config.toml
activation = "relu"
parallel_block = true
init_std_o = 0.0257
lr_head = 0.0066
seq_len = 512
Each number is 128 + 32 x the weight over its row's rms, rounded and kept within 0 to 255. Layers, rows and columns count from 0. Numbers have three digits each. The size before them is the row's rms in percent of the matrix's.

# down: layer 6 MLP down (transposed), 512x160, rms 0.209, rows 421-463, columns 0-159
# up: layer 6 MLP up, 512x160, rms 0.265, rows 422-463, columns 0-159
down421 091:176148135132126122128100185146154163093157154120094115102146191114124114098122188157115091151107105129119117107132143176120181075145092126202170157090137111107154138114120035120083086153133098178127083117114128133126167181108046128088099066117084142170149136119183181146081064095154143154149140104105160144113110118103139138186132121151104132094205151135166080120138098129101122117139191103129180159113157135180154090133053139121166131128088156171156070125138067117146097115158141
up422 098:119142135074121141181124113095074118128081131161122068106137128157080170131095100090107094176153177127077106161100161107126148194163158151133138116120137099177134105159188110135139112136159169170089142141086155083076116140174125159091105076101103090137132150117080116117159157106140135122114085103116167107118169081145097095175092125147147199084119146127158101106110134149143144116125153149120139131176049104138167111171092150138070051145056065138138174173147171163127073179080107
down422 095:091154140076161145106125122083155154111139153191147133139156199215165092119145180065139030169128134185153081091124117102114119146105148148135137155154202133145110151121097108137163150086153123102086061121115129165119165197125083099142136110113131092091136079097140092080090131126146129139132077105142114125158149159179061139147136147164131135112127122123142067083117117138176116102110101114103093168135081160123124231135105101126130200139136113168131112126174158139159126108095089
up423 108:120159096136097074149066114160133147100054139108098122085150197105144139101164172130143099138216151154122152098078089087127136133099119088160152145082229160170109085130097128043070128144168114132102124118185152128125103149140144111140141113099091132107136104154173156113185141143067121164116131144082132161150087136087132145089175095119078114122083094101089137098129141121105191092155101138171132099165140097144166154124150179148195112109120120121141054093142122105178109146152140
down423 097:091143120127126113073077140138186145102138113110151131093104196141122100110171164152145077077161155122138085120170118163133143124127129095142122095054121142076107140127114145028099110144153145118072080137166130143090152116132148068172147125173123116098148121164183113083203143178160134139132108111085137172077135106168090141169121166090085104138129137172141129124114154188104184122138139074103162196219137149106167139146101130155088157154149104142122068130079095117153112162093170
up424 106:136143228118080069121119178173146171111146152106077157171162131080142172146124154188179162144154123142082133113122109073160162165136157123167098110117121144119106130133106140158172116155080155154104116144132152151088095102135179099062144149135151177102144183126177158048137129103155173116153102142103129161157110106162153140119173140107070093155081077175096143091099117126090172122140142104141054123165092150150140140110120135108123107123190125067084119168099059132140102123190137
down424 105:087161143133157084136147096119181137159130130146148151114108161144146167100104139084126125114115128089129123135117171175123178125108108075094182115136140093151135078143099096085102178141130162179150138119144145146076136105082155185156162134126116075154177131137103164155135096135120104050073168133150108106113185103106175136067120069135119055176104152156041118172097174108063082100152079101135127085113160131077161162129105088137126066102065133116145086125097138121191151118171107
up425 094:138104159128146177136165061131119175160114116132174107142067089118091126106194118179157146093188112184093211150147114161150105155147179153134154110098136092110143152128089150129150057085167111079090127186071114084139149151096093129094137129124130115165145132090156133144154088069053134155146097121180120096146100130162104157128161129161115203141147153159130102101111073146127108153097043121148126172113200123157175156137145120107148134100145057124122125113099139107109118175092100
down425 103:141146139162108130131172089114153191107134149140146090105125097104128083164136154121107174031099103117108143135208126117157186119104122132093100151146185113105108166147134147174133121119094143170122119230108130134169199167101097097126115070140139144118153095159133131099145078107082076110107082061157151106088181141132143145102126133129190169064077120107147093110109130148132139106121107082152110099088138122102128202156186090193160086124126151130143124121110119147181075166107159
up426 106:124127154111148162165114130151097134091102170112128126139133122167083083107124125143081158098121090136142101141184104129176141134194116128169138139148134133121126124149093153107115166134128079078068101126141200124157129102105170131029120136136161094146109137187153057112118147152114098114190147150090120147125159110055101091117130140142075096108124105130174090091072140092173176142104071094068197097168082088179093151079124112099155142119062130127091120091118085154133194089159100
down426 107:162158126125118123134146127106063085114151117101041160117132188137131077176120079143107109141166129114163036183098086136126134157113122096059199112178121161089165138111124140105204114110092054128138099152119133127111113166125123109102124113138070137183112124142131110113140189131143160128153151202100125173165125116060186135108132182140148122129126110146201171105171122140154150062118080130191128088147088129116099139097127117154142191078142103160139170121134139142133153105151104
up427 119:133186168165155096126115110146097128167122183136141088111146117083144133129137139143157145159119140117145117077122206093080156192080085082074168113171063163110110150161094113165140103160160122062150118074128118105190121158141145154105117150095084171130135099114071129067111112126159123131133134092129176175131132158193134110191174113124090090093116099054141170143096124195179159126169112111064101111165119129118127170100048141129108160107153146122115152081091094136121113089119115
down427 117:145193116149123191108136125122135081107117115144161138166125093132140117134164080089077165157131169162125050178069134142110144169152131193126114139158124125154138122090080105088209081099161131159119132157159134188152137101111131141181143127120100175124114072142080145146100118160083141121104127123151099168156114077166146069119151101124103168096100041140140088090121225135113088182156147123121161116144111150108132154134087127135174052131123119090146139090079162074131179155126115
up428 098:153118091127092151158117210163093110122134141048113066101111099156036164106154111096141093138106116117074146073139140167102176115146145142182128153122109151111116164179086116154101101140173142168184084169095112121103163154208116080178119140099105177153070143141100187108128145033175069129111089152131154106158078148095153100138137139126144143175122119131164107095131143148110151145081138099158077140071151131158123131100097139124139151173111073120152136080142144140120110170125129
down428 104:206123086137130071131117172063126140120103069096147131098150138164136131130122109114049127130158132158101113086125103087122047178130111079118126130140174141117101135188131082144143120119168073143147102166145163138136153116141088125169089120079104151064142147112144186123127116151116163131123103117127173158147119077133118081186136142136134160148118012161137171108133126088113136198139127112139127151126090139166057117123084118110161154070060142112154114151170053152182116115115162
up429 107:120117098131088117133118034069118077103200117138097122212143098145132134118143162165171183149109147126073129142130128099157116168175090080114121127131131081170134099156103116155103115045163129098160160135079156077104163127170097100097092085106126093135132102092139097139161115166104072045166126123135151133143118102126152173184132104179127136189178128095127119090169131145134156123149104131090185090130103099102129106135134164185099173148112138183056117113108114130109133087123182
down429 109:171154092179126149151166088120135050122148145143099115127060126104162166064113099077155109118110125152106103115154133151150148074098158096111110116147170078199132112126149094070128132149141147172119118126111099172124100124118084093183067114138104100163123171126135074151131118182086079088138134151193174166122156127097108146125105084149183150113147070126127153118171072182075121076149068135091154138126173118132134085119137099148139128155152176155083144126049173168177155120092108
up430 099:106144172077150158121103116120180125118142097050164110155207114161125138116123072127157139072096138134137120137156173117139088072169129123161129101175152155104066104163175134177132167132130139163219088154138136119130100191178144157107069132142161128166100151115073129147131151103121097172117123093091137145139140131082144155151166134196140063135062157186114131130183160111087149114148104127177124178114114061130149143133173119150127117093147127103063128083138142173070169149133118
down430 104:164122169130161183096077119168140145135148163146180141122056113139177175152125133170181141169093138149136123157115169066091115189103144157109091145115095127128154182109142128144170151101092096159119175110138086154137239105122136114143126137128099149128089057125139120106112165132060161101089147149109142150155101118120085172111125131181112131101190132088136124142062118183132097100154153138118089173087144130100156114128051146199139165133122146148062161155136158132157093071089120
up431 102:105173071113123113171087077159086134107152131119097119170108145098106110081155153116156162178152128152148130102184164176120127107060073151203108152157162143137173181074116076114148162148139115122108090103120082168106125163104127118170147140093125111160169144119113142140149084102118107155114082143095111088122138155144172149144143067153163119162205094114158092105122055115086137120140095124076149150157039175167125140139108145068114078104142169129140149098087116150066059152126124
down431 101:145151126106137150121105092153184078121096100109148118150128066040176124132137083100136149151118076137208080139178157114156120141124167115127106110142155154176140118153153093096120134109075085164128106077160123092095163114159141175132139113077116147122122102149140143105132156164120109080139243174185104077114129161130108154143099130130141085136078108148133154082061112119076173132174119180111043170134120167101169158108064081140121111173110148123178096106142145139137158111117142
up432 100:186167087181154126118126077188182168119165124172065068074074103120117067133066132190123128119146072101154153137109158104101105192119099151102137147122191154116161122165107206111182108127111129065125150149139109152167113114124102138120108166088106105135152155102084148109163130117117083110106102151198145086176164139117116119164111105121138111064048126140198167113121072090122113072096130100137163109130115154165149146120134118143127136101118078099170150161152176116132133107127148
down432 097:114075097079125091145110137076188152148093104162076115114082113162139178150096098115093144125110159097131120137133100121108202106198158156076125135138136118114081147146155107121226173085108076115143139110130126181146144102166141154104141130133112139110142117151091069116131122124103152122153148148087151108119206100160182149160074148165123114170104075116165104114128123153138152115067112138171032106135083144051084212153115127132171139141158105139103125113145144132055160104115136
up433 109:111110140156082111124187123135142081096120126130116094133073062048198169143092117140142112117115136118092148146150129153071093193065155141156159134086102169172115139087123085149141206112128115089071147135111142125098135156079163116075237192110122133083108130128146134092130142136123085130105079184116128098138079084155093112168159139152109155062142142119121210159124161127138127126108154137180158095178136054125152122145138129133154125165146140107128126123104091106174122088115118
down433 102:125094154090133202155082120156106066135169081102104109121120123149142137085119088123029139088182156090103109089144126150100186110104114147160126105055151140052125137123126102156098127128116105111092141135100126178103163112122164138101119087168130123171085146109152098140081169097149157106114152138126070102110048112112182121165177108105054072144164135118129146150166139083190069115123132076136185077073099122137097116165140099125107143182139094122154143113158103090122111127099162
up434 098:133116128094112158092089111101133112185082117191134086100107162131160094097116142166096037116204143137077119111096089118195120138167115128167168117180115108137084127068108145138136082154118098162105128123036165169120084156128139145159155132140063144173119166097147148106174112132181121117128135142122103130121079097074151183113153124122136182121106189191082118084149158135163157158121104123116104086143133105122112159106148078092098145091138113121099060141065115120199100123131152
down434 093:157218130146121132122139103122142141161140134144090070147133135154097159153122112116157122088109166160141152163215148098137143179110157080125105093142114129118126108176171131138119098081123175097120148111146110156165178149110208165085151107087121139107105185093108172108177075107128130120155129153116105161098136083061070134113149074162155083145109095096048195201103059116128155120105100162166150140134175192177054128116128118138118175140123111149111141113157177132106117117131147
up435 108:210154100175116154120046104158115135162162119131106122109134138225160117121113108173127177119145101115110133131089156106140199176092135134110134099088062156121117097146117109173154145134115054106100120083156139124090115137142150170092120158099114114080105140143133123117181080109159117147101138129095124186124114115137070194115094153108148158119093111060116160020105177114142149081137137094076091133155124074125080122107153107122106176120175174159078113160149165128170112141121121
down435 122:114168156180122109121164165152106073087126095109077131180176129059098112130099121156135121095165152120091136122072098089139166106141106123098141131124135208139123162114112166153092169126143063123149198098174142133112154134113116138106110151128120130146161070134127078085119127117113176161124118050093198130152101104179195126128061119130149093163106148127149066090119163122113123182112102148130064156158132120097111179137154120142132166145128137150166050177136191092107053148107139
up436 095:130152169190145135093189061137149121104171139095112060097120145144162115124080130118133197098128110166148115106165099103148127141093089077173148200139166144145150105166130143162072090160111105068150133141110113144150164124178171138118080168102175130065075117119163131084134115173135126178135137175169171134110102136131142116194149136128123083166090163123120110062158106141116124113127081154091137127066204144137087101079175133160111136135154087123133117150118057131049137098126126
down436 101:118098157094109114128135051165141147073193140116125133155075135138164132140118133079111163126136163103129089165172127088114111096116111190089141134042135133162147175131134126081174110144149135153152172172088100128113105146140093088143111097159106112099134140128103117065120083111103096144073127164111085093154180134175126133096121148096069123116125091142095077075110173073108139098105113159118201092111088164100084156125062139145131145241175120137125098149158116111137143169066130
up437 097:174151116076108099108171100073093129106106154091113100110096077098111156176167129153163161118129206137120152111115128093086118116122086152160144113110089123145157094117140199153125164124201144144098106160168139129126109136134171037117117192156114100158136142103155095163178133162107125143173079138135102170124143071118147149121164112181141093200117146097109134138198100081193143155144145085130127099077073156155113142145135094058094195175147140075127134154151105149147109107125175
down437 084:081118097115139140107104150156205168220156096101157160131146097109140119176079117146135058151131052088092085129115138130103164160154148134131144176135139135111082165139100079090170109125099095188120122086141076160168102142095135163158168093149127137086130154116089114143135106085194163121101138107096149141102090173113156108142194113119091111087093149182106115093123095091133113084155113193133120125077103180090142114136082091121117056147141168150143153190123172146155135107182107
up438 093:122096160132123188125062080201114099114091159167130136108144121122091162094097153136103154100130178127107135043141144060139102140153082118106112141151145123118124102164122112142127113205100087118079148128111097117165144119142154109135138144149160067089101056135121080153133153099185171157133056087129074098190140173181162177129131117136099145094129109104140056134124095097091126131144095103166079141155173148087135134163076139133140177151131179113170090145130103101169082066113158
down438 093:077138110130162170103105138097097131132108158139159119172163130131136070138109133175147163136151163124124111138129137153131085100125112148116156104122088191144104175113183138069200136105139128193163171134160141124066144123125152136176153158145117198088143119104166162146154122053132152130147093122167119126122116096119112155146170214152094149165081196137165070095148096080091112139126152145120165156099091207081172138167127121105076129109204128087089156161076126147114127166065124
up439 096:153085109148135074153156168171139106177098094180139148060159122099160164064141109150152168101148120156107099118119097162078103171079102142100178133147121118099136110166092131153110176112186060139121094199110167141146143121180174095078115092146165116125103106119162154104183164131097123166141152103127143089121148146128112120141150124115077103195161133169094098166140186108135128123140116095114127101167094148140106200123161122094178185102063147159088117145115108178083129221122143
down439 098:140095145147092135114082123091107128121151125161133111157088151118106098160195163099126108110128188085137181072142122094158124054157173144174148097161178079095133142153088157118164089084127138078162118151133154057142141152149164148225136094161111148191116172160075167148168142118143133137145124151127127191161176158181159137059153136095119133099157168124126114123128123121147144093141106152125124119126126139106156126153162140131100082142181103108197158056135229104145099092112118
up440 100:083151070133109158146174167103107107093172069059112115125127125072168147162079122118119165145149167082170156070147145075103172141153137151119051142127100196136153139146150181100114155131148079090117146149109171108113098150128115157179152133080110120087153139159171082123154138069106069126149137123135188097155196160111070098108097146175097131099150140114122128157152117160106148090091089125134066159164100138092110158142114107077118105164177112115117103092115094146110196145123059
down440 103:159125106086147136174144132220114055123163071189089153135132138191121108109155116122141103035166062114177121144148087124116098134150125082150138128084083173138111125172132093084110152131122113114112104129090148149152131155147077085147154177111164177096132107092143110113137101120239106180085172113119087113112131127125117114104129144150131127131162137094163149111084071082122164153177098144101134092127180042093147140081093111063125110125149134114097140172132161140127128165126141
up441 099:082209070151159125164166166164129136149129164082181140134133117094117182081154181174135161116125136111178155073123092152139108129089157078043169165140178146136161087175161186187187175118113111145102095156139102144112137154186093129155137109080161117089189102102131112109125160170151142131123124084134143111154101114166143097104134124157124095160091141152136092132109170071081086097127149049118145104144151084151128140165106134143101159143169085090074152151108094102092152123145151
down441 102:107078168121125120132118107060109107066147066158101124183164115190139061187102120125154120103110081105094151137158196105098081179125121122142205093101104111121159183126114091062096135121146116153132173118132126094148141164129134131107139150152096117124097090107116105143081105076141125170131107119130116149118117114068106138142131069082126124121151113073158139157202131148139136143173116116085141099128121156098140066100152119091122112124130119122213170090175115172196126220168100
up442 105:179149106078136078101141079148129135076185145188120169147120096128134116131123080158155108107158163144140117138134143116100164123081112121159151122124171188159099117111057100033162146108118138176137102191090150183118090132160125163129135141100114153104102061103157170156174201123104142121111133128110100112163155151075085143130162172161101199126081175151135110097181161112163106071101120088101169168138152088137109108121121165127113111133082120103145116144202120100122059110165172
down442 101:088103147087194170145161157177156151063159186234135141172105131095138104151164168135137154125158105166189158162147155174137125107145173081106143180122136189099104086107091163093154145103094163137095124167184166157112086139134138081087128102136117151111071126137113126134146172121124155141080100121128134139104168152105076153103135103103063081140078120137153114137161125121064097105130120128159116196129137100126113158135178120111064114056111106166144144101137145141069130085083145
up443 099:122116157134073110144104123142142083105097073136123121149158117107115141065117126125177141152094110141149184117152112136204164103129109153061163139175146148152123148108162126118095109188093119071133076112126098133185124136150135160166080132091130126174052106078120131151132158131141110096165139103140094132163068162095099078130103109106112235106137168114117045140142124071157121107140075121151144144149135050071169138134152154172167091121093080192159126159096179128102160136122109
down443 095:141082127164172111122136120154149100061147103165088132103093129115125148067152099191120064191106118070112086113145178151126119129109108174096143146165115133115117122042102097129170146080154117116043143075138132099170119096079132119147127092139148180117118162129152082113146125117101148137142119160140138097180078140155089128089150099115174105132149126100097162131166096130161125107190125200156176077042154061156097134098156144143052129120124128162153177093116149140134141103108183
up444 102:176148107111075141138168135154099118111128113130137164134131109089111114148086145183136185106148115180146133117086169178134095108108147114116112126194155079080112188130123166097108170094181141149143146113101186101121171152049123199098174098088120075171153121148156092126127116124090144119216130129113175135168189107100143169133170135179065198100110121096087100092136111117071196154110128102164127150170127113140161132127108179124077146145146139150114189141097119121086153093108096
down444 102:154115151163154112068114155086178087189102121151110177207143135161115108152152176128184168142178192132130147085138183111116102138091071122197074143118152106127133145117160133134106137138124170136113165136164129078110096172138130128121143089173117085105111131115122076173106178190128168140130137136089101149139174122121122081153124124130146097101090208089071072096138130092139093125148153103078130148130116105033133107152066121115119099155137158107150132185045121153139104133164126
up445 093:080157134113162118121118137146129112197146129129153142074189123134127107116131089072126073150163165159134078084115114138082147135139107111100128094142149078145106086007160142135143086137153145154139148169107096102119108148143123191118176102116147130143100125131111135116167159178122149171129115084053106177132097090114106094139138103125141081170105096098131108033139144130133120119158166161070120175153153176149178098076168106151136141193189121068117134142162114140135175092184082
down445 095:115160130086083132135177111121110137116135138140136101132170169081117184140100166147120102105104114153158065117127124151078142134122199186112162121127210089115096114145163139121148124196110064166116125127149128135144153114192124154123185112123138170113149119112183122147107142183120118173094138127136105129123113134092151147093086048148095053182141075091046078127049152137147142107092113156109176114151158150171173149068136106062171169160160129088090107161127121139143135119118088
up446 098:113104130086122157110114138133142088070169137193144058159160134136135065099146140209221153151156118132142071109133195105111163199143110113128127125184148101125117131104100166096082126131131109166148152128130116108099139103152101188138143149148156093188145107168139153122134181107065136090143088077102158115116177191111086140184128144082156142203158172092144150106129100136139125121127102139162081150141111080125095147097153111100148127166188168119137070086120083159115098090106111
down446 097:108076133158152079041162127099120102157115082107115158122088155137099114164140046132153169126123107146153182169119139144156171059110156104165128139056135125085113131082121125107205193100153159099139098121142098171167153107147094093065133081166149075145181123131137090135139121132121138121111144143179168118139141148056148180145163147086096111154155134112137138083128154109096120091091140145108187111133099157170062118110121133171113126156054132181073118141173161099144148173107146
up447 097:187150118170111085110135179185128164087112106139109110108103149165113164162071096117165112133106081141084113099161120100103153201110137128147141132121116169117105178152200123101124087113102106162144147077052156107147114047139121106144173165129135153091112132144123084106128090077128146167127139160118195146167115055093137152154134084109166179112117115098196150180120072155114132121123110114108134122115152100114106134141063115096099117148193109060136145203113132136090082060147134
down447 098:109115151119172119099186103181146132162110128161117094099122085059168121111116193131182147140112110121148168128069119121134141085180153132225105104076105164139135144139127206093151130108151106106114118108109164135171130122112112120093157118164123113137197125168111155095134117130081097169152063137123198120111141140099082167126120149146058103103144114103102171131144046098157129095105133146216150136134142150133148090114138161146161133181071137105086093102138229114117126113163140
up448 100:195134080129146131116110101142070123156091195138075088155125140107157145141083124125143081173146134139111118105087159089107097141127105166102163154145192083169175178146148130137125169137142099178149075093084130100094078080142135090139114148124124162121079091125150127147088142176111130162115157097102120114158111124146177139159126114061100129150083116124117130107116087152152229082132189146101160090159136161136096137164123114097107126067071049096063084117134084110155136163082163
down448 108:063065104115149116124163098167169118164153112091162102113140087120151103112108148176110143098134087117157066165093138147066116118083157106211073155178089135087127083127137128146176138145074111187148126197117162162169152155140173158130181142117089084111123125076183147171162143128184153147102118172135131101179131166126149164116154097123126107117162100164197103103043130124127152110093049138120150126102155174114160142101124157157076149101174122097125143162119111106127123115104081
up449 096:115098119176055122118077085074151096079146109110156074134159118171097095092104155126170153092169166170107113156163094163135136128098082101078138151166167120104117122082129145088144168065153112107107190154091181132123166085138148107120096173090139111113111174127139112125162106124111143180148120116137072156139148108132192126145082101123145132129114139111151143119113168167206181144182040157123108109095131115078157136149071192145092088125082129078085134090152106092141157164094151
down449 097:148121122150121159149126102104163074112125123099119189108118108093083121102162087123178097157147126102148117142139181134136171145102145142078109107109160181108142131167124157055163111098126116151135160085146198103167168113109139151088082062154134176101075111105059155077119130075083163183094144158121208117140147119163138126095104057117125101132079131195121137140140149176176128151179121167120124120161106081094098074112179142105156101141159136090110132127123146119159026159097120
up450 100:109139175159121103138183093074107174087068155183156081107173162093139150132082101067150150136160130129086131151145156120153110116145105173161142132138141092177149097107176092136075148057105072127069151104126129103099144120158113114068112138151147134128163134159167120044109128118111139130139096139152122192191159123110096104137161170089169141164143104139137110121106188123086115091223178132152134137089123114108171056104121159090121101118106121106072177098103169102097098108091101
down450 102:112124152114150137146134176114109116142105114194111123170154162150092109107084131111092090167137053118129164197161108124174163075117086155188122199095123081145119124147114126203063069182157098136100138134126114119103161135185101105147080133101088051171143137147144152166129196126112133115178086152082145116098082129105213117137114102078124171113128112081132124122127143127148066108126125143146083120111126123115136153112097167122131095151100136164120120119131159131019156093078145
up451 104:050119154124152144141146053145115122161083134148129143079135093099168071106175066142075119048109126131164157115107134124182106146170087120127185120123142099126025109159169119169136211114119102123136112123106103122109123128097143136115070133176152124176115136120118124127153103201103115117139135134139089081103143077101111101077152138137159113169095062088125124096099137132112156065143148136082065154130104112108161120156146170129183152147138082176171149150136136139144086170112059
down451 100:104140158087176154082060174206101081150100140142077154096124145108128128151191140091109149073147168107154152153152163114076137183114101178161146080158177140073094102083117149118133123096142174084144151108174143176112128127089099144138145145140136142166183142172158120154107142164111088151188100088152096129115173139126144163166174070169195108143088108122094053106087105137122079135117157165147143097113128104102134149107196107127125114159161101127085141163108140077143158160180157
up452 099:168126201115110144105115107135094142098109133156085115192130106124101156106135154106163129112158146155183114113095116157163119138189110148069136141146150180132142110140125070103103110153134153145129093093102098104096113126174127128142167101127107104073095125139091103148166156139096153129060105082127153197104099143168117094120078151139140182134107107099132115176159169090178119165116039151086122138190120123106175214142052167143135164117106125143130159150081072126169083145031134
down452 095:133168108116099180191138121192094135092117139160135171209118139042154176127183092131103094129112094143157124162085118161170120093127092158119152105178162060156099091187113118123125152127120156118089149147153125135114153121194098104155126084095142132079155164223162136135077133134151133113098198166130121131116180139176128115121097055133141159131085176133100111159139083107122118136097111128172104152088154182160126112177074098096182148164160108160160143072144144113123136117122120
up453 105:126111067128091120111177094083140194110140146078101077153133136074119154053101160075121130125100145157153132079145154164192146068117143179123127060183142109097135152146247081132173083097147120048159104160102131107139116097129142118127097140094086151069143117123120108076135133095087145096172150176155119146169163129191126150111134150148134115148126101080145123130142116112173125120194127111104118121117175130107119093060065151118132164068098145141136119120122166139117127163118132
down453 106:130136111065079147106113033138137108080088151182071128105122149143134138197133170154070142134187127137160186092145147158129142129123200137176112121062150130094091113098098163101156170108093147038116128110118169179119124150092165137155122116178145109112169122096165141059155161122157130134149115044154137121126127086121149109171180126108201083155110078112164116153147090124093147128158120159115135146162132163165101089164129086122161125154117094129110132119112116122129128124036144
up454 096:117155122147150122177170121152139116139108105142051117148152132062118147169121051106088125102105130201130202158138123080129125144178101081111229086098123156144097117172079084133108122127133137071121099178059101104086102113100123143085171138128130114112105151080120116104151150132123119099112118141139156106085125184121103110108078171122185113170151174164115161152113156091103171141106131089154119120091105087136209117124139088121146195216150139133071112128167152146147124151135111
down454 099:060127174170161174060155110128167150109114143150124090146162132113113163115117085156137121102085138153159155145150132202099141092186068088094115121099160163152144099189138157093061104109171125105165115151136169112142126050164049155118126065157078097057117109061096179083111128155097133140120157145140098091142126098165143116138165102148076132136133161162125133114150134141167147114171162110064168167111109101149157121181155078156126120140150091123150151097113136143192079111126105
up455 101:115108146107086132152108106138143149195181081096183097208067097101124121156098096101131133104088110099128166106139170150130124111161127176128121161109139151166133110105085093128191087132184129177148173149190103104075073129192205168138121130112190115187068104155106101152132112156129085145160135176166134128169140137129129191124150165078169135170200143176140114117128159124130115132151113134128109176119142210102163089118171126108137152105179133129142150094122149098131122116103070
down455 094:161128149137109154141123084135121107157125155181138195116114150107098109193102134102214111130071189100173112148125081100092127156148124132177111110193093098152160053146090129120090123093157147160120142149156149139175154133091120116093164101143175097117095089117156143112153213073136118136143147171105163118092083057117124141143131135068101055125135147091118110129136075163134166127166145083150189112148093137123185086153122153151144131037140102141126055102149129148137097145158122
up456 097:101117143150077104107192109174163054115162113113115128085132143171148059137154111143156120137115140105164060097113084161149105050145158100123154115102167060148110104162083133132143132108181076098099139106131106173158134189166114141098132147131116126147133079119139137119131122136091098136194123164124088121104133093121184185093074154203110092234107132198088101096126111107125128141147122138170123151126178161118075093170072156100172169113099131118139142121131157106123076148138142
down456 097:144190160141129078171085186098111160137109119111212123134097082159173104149107129099108164147137136097111105094118105111124061137116104112195165124138126158141113117174153125123163091111140161098142102127111132157081141136154122141165129149126123128120146115149163133067179133146022135123158101171133120105165095118172051153199145162151128148175134045129124133123142180110153094082064172103186101114196093128107111096097147160145154175114122104119150121101080122162046106123147142
up457 099:176135118131097126133116092142066124130123064098175116113186101142181089085109098137158168118175118123066109112111092133117057084210176111151188166140163088111080117174099107091122098082094091137150097104148073184139147121145143132134135137123088142167092119082195121060146141184115123132120127105087172158137166161108104107122119105132081119121058117113123033150153125145127169143157121096095095157076155120157072102075097107160141128171130114184147130119119141139120156092152140
down457 100:176132160090179178094087102117056071090064129098135126147145136085143138157135109096165130076117114145167097107143200191090139146180112172157104137129123080134178153119157065123170111147111083169155100189135088119091120101079166126122169163150096124203081163105135078126174120114127087190140082148123124097136080140111094153160099098160117104106112070107121108098107099105136164102083050111144156095135126128145133125119114177160142121178078101118149116093164104103119092158136156
up458 100:109109080130111128138134100146085061104069193130131177140100094188105139143118136118137121144111216068102093101100143129064130154131108145160069124131128108163174088113105162154116137127123070163139150102131159132154139151096116127056125115116133120101112110110126134153125088118178112054131120141121094093154073115192084158074128087139139100169133121100129095167137108102173116068114065159084203103107172157145138204072186147155115142135120155090125142097097091137103139196091134
down458 089:205083139095168059109090187148163146116115136147093151162130133103132092096170099128137122106168125120135090077118111135176162185098132101101160130096122125070101161170109153160153100102105158130100097134120122142156113113056186132167136152111090118144112115113068118120126157181204124138138118072119087119134145087179126123114157177118130129157179129138143140176099182037053212096163144081138123113131174087094093187154164118105136160124165114167131149103094145156136113127122171
up459 100:154188129169141136127127145158112122122161140129124018123116105084136114127119114155139125118174139150152164100140171201115164048106123088111124184131114127158071124105140135121174113120141134140134124140103078145145156138115117152091114153101155153151084129112119158172120134143072199108086150134147168170181168146104053150136203069198086126127106193127138139171101129088138048180128108105106116097196135111151126098124139171097091118099118154148110138101123078105113161098072187
down459 105:096121113117125136096107155130136135134111156167116082167139110135148069116177146123101244070107125135154122133137086101112124107084085140070124132096151168127052160140188106207105141162079138121077145123094121099084153130146099102121135120155151090163104135119143147142188131095170181139128079160103129066182119127105115146113105171138121082123157188146067105096166120121163063148124142126148132154144099095113104097143139104113129118120131126148092150186054119120029093076175119
up460 114:154148123132065141110130163120126139169142091221092116125091151168163117104084132191142160115097086140179147127152140172086106174164118134137119122128110101134133094110128146137099158076097151075105115139158154122093097134141142079086190119120145068074108152118131112138169100124109141105103138137147155180143190108142126094166121172135138056121079100067137105074096078069151174108180109095131082094159151112133079157086068111154070111196120104127118122120074166096167169145130185
down460 115:206135150132113118135048099148154135125129118108114090086076066169096106115100150077129109130120129144177119105121076195111126144129137145114082108141094140123159163148152134095086112076094148115158176164198135132103115166113114077088178168119211147129057186111149188113164063081137152136125109160171124204108156126200143131155122165125137121155122131108082104151092134146176130184145108212096163147171142126149136144158122137106098100103136163081094149161113117126131158116148151
up461 098:103130086165123053137125108131162067174085153081125127217129140112129145105090160081159088138110122128125140097144105101110148129097128133136139153140149072122221142111104130097155155150134096121118069109125167035147101098182132149067140123150094108152136090140129074154134082171123165113148123123118133132091089087124073094144165168074198181124124112124118164092163121176115136134092087099097150171170149161183135106187111134115140117111128116125146058122127106210079139135108085
down461 097:153129082126152172101105119095137073175108137086122115115134126168128079109114092145120134121110169143127087080145083165084135133061170151159105191143128110131133137127126064140095099144090085164099101094133125142128126179145164141107173071138124104173166083169131062134163200081099202129086152136118130141172171126129177154080098137173164173160140153121140138091094146094131073105102111157132056111143133057117106168090156156149182141093138172116058079145148092167169138112129136
up462 102:142138122091130093145158100163132170174125132111139094179140145109143178103088066130171099082139172175109186122089127171133131169124093114193174171124127160125076123082162137127163036131070105122135141083138162093129141120144179116100119135116125188133100115119124120069112128155146130141175143111092150099183165102121180121172183126117113116117068139178093127192134156083119160142132089116131134120138170099012093113099086132111195131112124103181117135163101085150113089169137126
down462 108:147126199148113129139187147138088130103171160098140102189133193110124136093181121070060178163147161110122153136138061099104123145108096057216142130082125134134133131141072104136139144086055112157088130110234144166154122160141129143112137119141084183134156127126148158065110134183142120140130109132160117122101161160116110098178104136154150107162148100146115208179088113166189158166129157130138169127117134106101123139098099096110115169106164076140139087111130100096101160137100113
up463 105:160103106066145162117126143206194165101114134099190102158120135122167104154152120096123215098132102140104167131165121140120114121167077140121135144122159118149131182079169122135101157132172128181113121156075088133085167133154065122152142155064145141100164152134131142184171104080117152097122152121162138109118146090113135130092094080136118172121109086091131115144111153076094165112127064083095081124095152150219105168113043074131111155094162103103162136130137080098149111154156178
down463 109:123139166138112099154106144164135140128065138137122132155147124129140075149163131140121155142127099151078123125163143130129191127078118106142123146152067157128085134114122129157058094144184102162181193070104080114087075067123170118134128136140142100046129150094139140112120139101173113163107141106156178157087126097107208141132110103068057132098132172162139212207137103105086144121117114084094113104173090135174084170070098139140181116094168109093158109113165159146133104126141092